From a checkpoint of a small transformer trained on Wikipedia: untied embeddings.
Each number is 128 + 24 x the weight over the matrix's rms, rounded and kept within 0 to 255. Layers, rows and columns count from 0. Numbers have three digits each.

# up: layer 2 MLP up, 640x160, rms 0.135, rows 172-191, columns 0-159
# down: layer 2 MLP down (transposed), 640x160, rms 0.103, rows 172-191, columns 0-159
up172:109122085155140155152106114134083140113132160124125120149122128120146145132112137119103181134110111083137142103097171143097115134085118122116124112127153113144083154122100176151106132170150060135080116166193119056090135141127071145128141100133101162155100151122183156137131087121204111160122090170103124086166197151135108129132100084131131151090157135119125133088133135126174196125141132081111112122159135155117128124119150086168115150122113179153120177068089163160105143165144106
down172:119166163153129170156107063157143145094108110117138119141124091157170130135155113146136138116118165107177098126130076135069141129098162140130088155176100179111147138092138138137121178142143150108143151110151119137113111154086183164197150189111133128079134119124183121158136118119111138084149093148138130113139129143148140062124138080173165091140126132083123147105110130123149109159130117087148159080132130118106109099117187092102149134130136085094141129100145117143112113106090086
up173:136135110115155147136151128130151105119120130121160116130106107148126141122125145119144147088159166103156185076104137102103128135118116119118087114097147107153121097129069109151141149135127107114106132086107112103116104153164156108098166141124147176121131097166101162153167162168123109121092059102134110116126163173147090138115145168136158139160112128120180117121121149070080092058104171123145131132099172111137104166153158136107142142122108157161126120123163128160174136122109189
down173:169127141096141121090135151161139101189146158098138091121099126098115092160060104126108162128137129085098162153139112120075134110166092067121123102139125148141123139179103141130124119116175142082137165112095135140107147157092100181159128128143125154108139125130091082127123139137116146092110130180148126137097082135173110118129146154117119158115108168152125164119162102153091145124128145106117123125085151103136153141088151130133149121138166127118134135118121116099118132166102144
up174:117105136121197103131138132128127130107144174130146154118147126124125100062158144109153071120151113132165144135187106086103113103087144134118137118121132116097139176103126101167139143136140143138084147141122103137124075115147106110142097143137126161152143119113143128143105121144121112168137141110136080064104122112195120145137125127119107146165166113136115121156130126124108119121139150101111111123112086116119121094164114135178113146182138147139157102114166117169173131117102142
down174:134119153169112119125121132156144118113162145123107145119091169110167149129083136128081116153165121093123045106120127139122112134167199127090131138123135112166108123108155154111104134121143145116165087125146139141166156143152134129135092111166141093093062088167122099136134108126124128091142153169105190188130082144098164132125131113126132177142089153151109106072133137118097159158113111183150176118090126112098127122099148108116134132059136104133123092134127121104161123120160135
up175:138138113167142112093136099182123121146134166150172068112160114147082123138161106185113149114171140158143135131074145139121112069059109139126168084199132103152105113102095104120099073124070103179089088156163111112173132123129140146052129102115162147166124138143137136143149117149157066087079185140137117096125205146106098130136069100176139165150123100123142145174129174153103117125134151131126144147113117159138124138137110147097111120108140120169109115107112158140169130120127148
down175:158167070161090124078151120166129113090140133168140104088200166143149118107130087111165107142153143101138196173102164158094115089125107141132127141167103105214125097108124104113130175075148197155103154144076137095158153127144134135084159074104163127145136171168156094102143179126131179111133101129043111120086139081116080114192082154158174126144122134132154125169103079188112130147117129085132181165109110171070179165097070076136102143116135132105085113115119148121104113131127118
up176:139125079153108148140180143157122124127159123173138118141119180103131095158157118118145144155156121126189133096116121136131112099105101102142190122096137068135093170171112161119141109104090144142169137094171151016084119107175165146191125124110149092130125160120110180158150094135136081095088087117151117108070169093142146124156123106122143177214136104124130114184134174117093109150116109136118103151081083147127147088129147136122136114137109147183146150144131151076099107148101111
down176:104171156167080129167126139118122100143153134108093090108091126109104157132113106099165196103114132081113117118112134094175167137118122129116136127151171148152084158151126145075151109131166088129097089194121158149084110155140111135124131135108165131182055125129098187133075120137123168048100135118149136114162162076168168180162134120121128137140141094113068106083146122141167206113099069141155066097080116159113061152147079125167096102194157109104066191135132175107124132168161155
up177:127126126130130126125121130128127129123128133124127127130126124126125133126126125127130129129127128127122125131127125126132123128132128136128122130127134128132128126127130118123134131123128135125132132126130128126129123130124137130129126127126123129127122128130125122129125124127126130132125126131124125129133127128124123129126129131130121131125129128124120128128123130126126123127131131123131128129128123127130125128129131134132130129131126122133129128129132127128126125126130126
down177:129126128128129127128129129129129128128129131128129126129129130129128128128127127129128127127129130128129127128129128128129127127127128127127130129128128127128128129127129129127128127129128129127128129129132128125126127129129127128128127126131128128129128127128127128128127128128128128128127129129127128129127127129130129128127129128128127129129127127127127130127126129130128128128129127127127131126127128128130128130129129128128128129128129128128129127129128128128129127126130127
up178:098152100149152158129104103118149126157094147152085102093172120177108093156113120158130155148112081105130096155115157110111129109167154188127096138171133113125137113138133095159145069148104091097075121139100104132130150141139108112109114121122128156162165139123148149174167141201129141149080121143114132093087112159104101124100150115161142144089173115150126102162109126105147098155170097126130138126127148177134073109100114092148144124112099187116113152138126140095173135147162159
down178:125166121101112123149126136116149068146113156114162125091152128138133078156101104118119102134139151129119142165151125130162100145127169123087158134119133175135125116170117146113093099126104156135130180166198159093153163097124135149125117143115094125174157168136103149149098145060149171145171109088102148127105116117113128099140106165139113121155141155119127102097174144162145093111130087135119099147124080165114108133141115113104143108112105145119128117114120083098106111130152140
up179:150155089134129104088114111128099134186108107134161124113135174164119152115094152164160131158151097126136137123125132146130141134131159158111138110200080141064125149150159087136121114124174124126069131163125074144141130134144091114101142106126141102187074171136133142119117135197155153137152112164131157091141105109102115168112136130165120144071136201144081128159108124146091118146118109115103117120145131101083069165116104153176068115109116144180078135113107132092147090138137173
down179:124106097123099094107099129101179143097117150165152112097070128152114090152139049133151154084114140186135150116141090158140142118125099135128121114156150133099147150103187131161101097124123148142154160098145125115157132103096157122127124122166111127136077114136144130125119153097121156146167152147166121108181158119131141146154130123088087153103138163114128173131125139109152148177137103138115095120142148155076102116126139124176095108137141104095118158131117127109160126085161091
up180:139131125119149167141098106134092122113131121139089166126112144116113169134123114150136132122157132064092168119090183113102100157126099123106087159171140120102157136137147088143106155081141140108162183130102089150090093150128164070113137084127143161156198150127124122068119136176172138170148121117101060123160136115191125130169131139139148118124108110195158148123130082057060095162138111121141154123098149113155141130201104127145114126157080148142141129138156119117079106148130106
down180:081122127162145090165107109165108115133122093120158135135140178116108119114145108135162066129096140119119125104104112130058132159125085153135135115155154099173144115115161131151147115091135123169160088112120121128144140115075156124126147121129107091149123129113163156142130117089079154137089108126124172116126128130141132127126112146139091152091151130128101120129152125166129146156117140126112096110092143176156092115161126111124155153163107110126125158098144151155156168120165147
up181:168119102105138179146089140130113173086128154128119149141175151125125127105130147105151129137138140107134160147120128120130094131105146122105107122169079143141063177088153125163100105133158099164129144114146124142119114093148099121114084112146159174143140149084149114120132117093173148143150131176077112100139155121155136119138062135134130132129118208143149158139107118132094126110171117120148138137137132112158170131120115091148096147121120142171105115114076134142147118092122126
down181:084133108124130100128105143125141134150123104137176121118119100132132103113125124142122127142095103137123100157148164109193109136149079110113144111080177155135157109139138084160125166131107156141138098131140125099121118128123148101101097124129113113124171097098105132158127137116075130142117147123171121169117124155113187162144132108141157114164157105138097141133154141098133128105169098094143088134210159100091077151104139129095148155128141129111116107193117168122127110143132144
up182:131131128128131132125128124124135131122132129124128131135122123133133138124137132137130130116127134122139130134131125122128129136130125133121124132130132129133134130131131141135128130137127115130127128129127117128136131124129145131132134126128124122135124129130127118128119130125124127126137130126129130131129132127127130130115128126131129130122133125119126128128131131123125128133125131128131127131124118130133132131131123127131129131127127121127124126127121132123131123131127127
down182:127127128128129127131128127131129126127128127127128127128128128128127126130129127128128128128128128129126127127130126127130128128130129127126128129129130127129127128129128129128130127127128127126126126128131130128130128126130128126126127128128129129127128128129127128126128129129127129128129128129128128128127129128128129129127128127129127128130126126129127128127128128128128128130128130126127129126128128128128129129129128127126128127129128130130128128128126130127127128125129125
up183:139136116133152133098112127120078178112116102116137172144059169121112179169122138086132118127170140081092163095074161134123107119130114077132125147175144114146087143101180126106104168135140126126095165158147117123134106062161133126128127096138085139166149141154157125121107112165136157160147143143127134079144171109156136109119108130143206148141094185155149148150096104117105118056122090109125160160116127111158138137163088109099142184064133154181125137088123122094098139151119078
down183:096115117138090119159158147175154101103149135125153118159153103126111133118110147149137155109135087166112139116151109151086121102103173128109120094127120096133116116144119100141146114157094111143175097121161130139146137103088148095146132159112128106164162134138095130127136164148110108085128156135103106202110142110148140112144152096138158105141123128123124134117138124124174140130129188122108157134148122130036120147072138120112074125109150154134162107094127196112055117126130192
up184:130115121123177129133142122158108120134097127123087141113098134123124090135122164110136111126142100142136111130143115131131100169110164108051131120130100119095144188114177137144141135096081148129150153127118124090187109108128125124151077103124120142117160149130157105142116111163102089129102101123126108158153120121139133141152120102117082158138143110143163153134161165113155134124123148136128155161091145125143158139142189118137117127125148140098134094117144094122092136120118123
down184:090131086164116109123065123086122158153122150132135113151160132149097117110116099161104153096136168125117119129117146159174134138143158141175145092152153141141131096168076134087157140192153108145130148111139114160094132170120104112131182107101147134157095108105070082051147116124141145157128157176143094150120147127118117106079137154158115095124118177145114120129092129165100085123112118117146111149163091141120084104090117126120158103132129117140107185182120135125134137137140096
up185:140114109074148152152123134127086088172116134087128152116154115128117168105132156140189111101160090109123132082110159061104130132139111170116094148170116129128152110080159139139128150099111125117134179106111133124109064133127131115148147144114123128167196158142151119093091084191131147161152171122113118115111114154192128180150087095131142140158097120196158103141144131089084130127094093084158134115093162099107140100128148163128156156146161168121140154103191127104076080097121110
down185:140167142139104110138118140138151121092144098110112154078131163086134152143112097125119135166151127137123186147134141151084150153155152107143158128092126101128118086070126129096133075145176096111129110085102135150147147131128119114139155076089116141146117111126122146158174158133107135106104094137171128075129184096131159114101120184122108132111133142078123118106097151135112108136122165127109159144113127124145132144115112118135133140085131109118106104138128148122132205097142174
up186:161101116085153129172093108095145119099094175115142131135073158131110067080112124087129103094153131105127148116163129124104067083123139129162148121115142084130064174118119086100115136138097080105079158109155136087163154121157099167137167156150168146178093123083110137157145151100157132144173121154150150052137133108134122133141088115127136138125129144109146155153086115141105153119149154110108109088155096141190118136119148131101118205132098164135180155092104150133153164090126121
down186:134187077172139143147145199131133126152147113166093066123119129117122121119086126082109137159110124110089087123162147099119142166104089138150108155140133142102148086131146147164097116109136067159125152154158114157107155116095146117135146117146133142122115073117150118135134102125170111067117132112141118146141081113147170133152112123082142114124108078109129156115177183144109135090122130162119147139200129164136103115102126118084138110118148140146082117137078127167133112181157112
up187:111119141163192147140109117113106162164144141113124108153128144108109079127178138063112133115122101102118120143084165127097152114074088143150109149113155153047100150139163136131130074134149118077103137136128132126137127175159115127124150102151083127140109200170156161137152122102124134145131108148109123127108117114128136154132126130162142151143119134154133149128097108148151125107135090159129080157108124178117114090098171069142140105175066121116150133138170165053146138113152123
down187:151108156125089105122170159139180090152180169112101160086106162136114146099092147160134114108149141147145137120116097090114147148105161153145147099123134138138147079044118131145152137126158154108133163126088135137115091122143129106168106125103130188149111130128139106096129085098137148101096135169088143132128152121151126131160100125098092078163155100125132153118135051092109090145137145128141189133138107073110172149139064154078136129099160130145168112143103140160091129123118075
up188:097153078155120136105139112140171104134179132208110100160116126118135091077103207125129152123138144107081124143150121138112139105134153058143106153104101133140155138144108121122168123143112147130142119155130142098103141156136192131130119113119081150139119142085107096179178143131110100143092081127127112133126136128083144159152099188112147181146120160150156102125166151111123097158144168156138118159120146123129081145114105068079140112118081172110115129109136097060161148137080123
down188:118137137116076147124139086163112127138072098153135157101124133138103147109088120123130116172140149096153152081081136109030156084148129159151146125134161100150137124110120133139108161129143074070133174118138142166162061144087121160117161126159065121127102142153104149125176163208155147169114154129146101159119146103094122077105154165124166130083093153150102152132107085160115123184111145125124144181078123105196097145088130156082135119119117120116113110169119163114092166063150153
up189:128125126130127143126128128125132132120134127122130133131125130125129132129125122122128130119127123125136124132126129130122133134128123130129128129121130128128119126127124146126130125131125129124126130133138114130133134127121129126131127133129125126126129120124127127126125151128124125127129131131119134135115128128131135130124129133126125125119139131130124134131132123132126126134129130122131130134122130129131124127119129127127132124126132125136128118127131125121125127123124131
down189:127129128127129127126127125128129128127126129127127128130128126129128128130129129129130129127130128128129128128126128126129126128129126128127126127129130128127128125126129129127128128127130128131125126128127129127128129127128128127128129127128128129126127128128128128128128127127131128127128127128128126127127128126129129129126129126129128126128128127129127127129128128127129128129128129129127128127127128128129127130129129130129127128127128128127128128128127128127128129125127127
up190:133163129169136134089149157173038180162147109107134146090138112100105185137135165112184132131160048126167163104118155072124108157153114144102196142133136094101122198119123156107095083098134096155118119164115121106160084143103120142094124091051099123125081142144165120132121136175136138114080121147142131129138177132140128164149133108136146126109127157129118103125166154139193167146124096090107073127097128150107101117109162147159069135108136138126153149147136170137132142176131100
down190:125147141144161118087120098153129108120145146126127115186112162102058101131100161154116134106090146119122150109138180137117189131123107115161144163120112123143099190156161124137106143115130078106172129068147058123117130105081146122120084158133089133127097140114094117193120100099114095082113145106160203115114125111154131105142145118114116108127161152162134140100168156134146136148103154126097145121113164170134126158145139147147096174152141118054156129111137148093111123155127149
up191:083082100163096125081091149142139146151179143147069113149145143111107129128146172113108150127137133124129133142130116073122163114084115064153143151097135083150105151131074168127149100127120096191061101138155155069162174139117142124098148126100104157155105177138140176141085114094156094080094150168152139115117173119156102131124134153133150174197097137132116120096104154104180082144179134136141155143116127164080097101052112103076126173157103140136161173154180158080141149154098178
down191:121100177157126166126193104115167135178085122076159133114127131116129168146134077110144106096094115109188110145135115167152136148154186143091154098131127107108127115118119123138099150134128085132095070130106117152168148105094067138135110179116095103144119096134080141129169080147111115140195142172172103154165094107165107070093168155140106155110136158063123142156143137104116145105129168112061124130099178146131140143117188163178070090067085091192148154171150121109102159134093097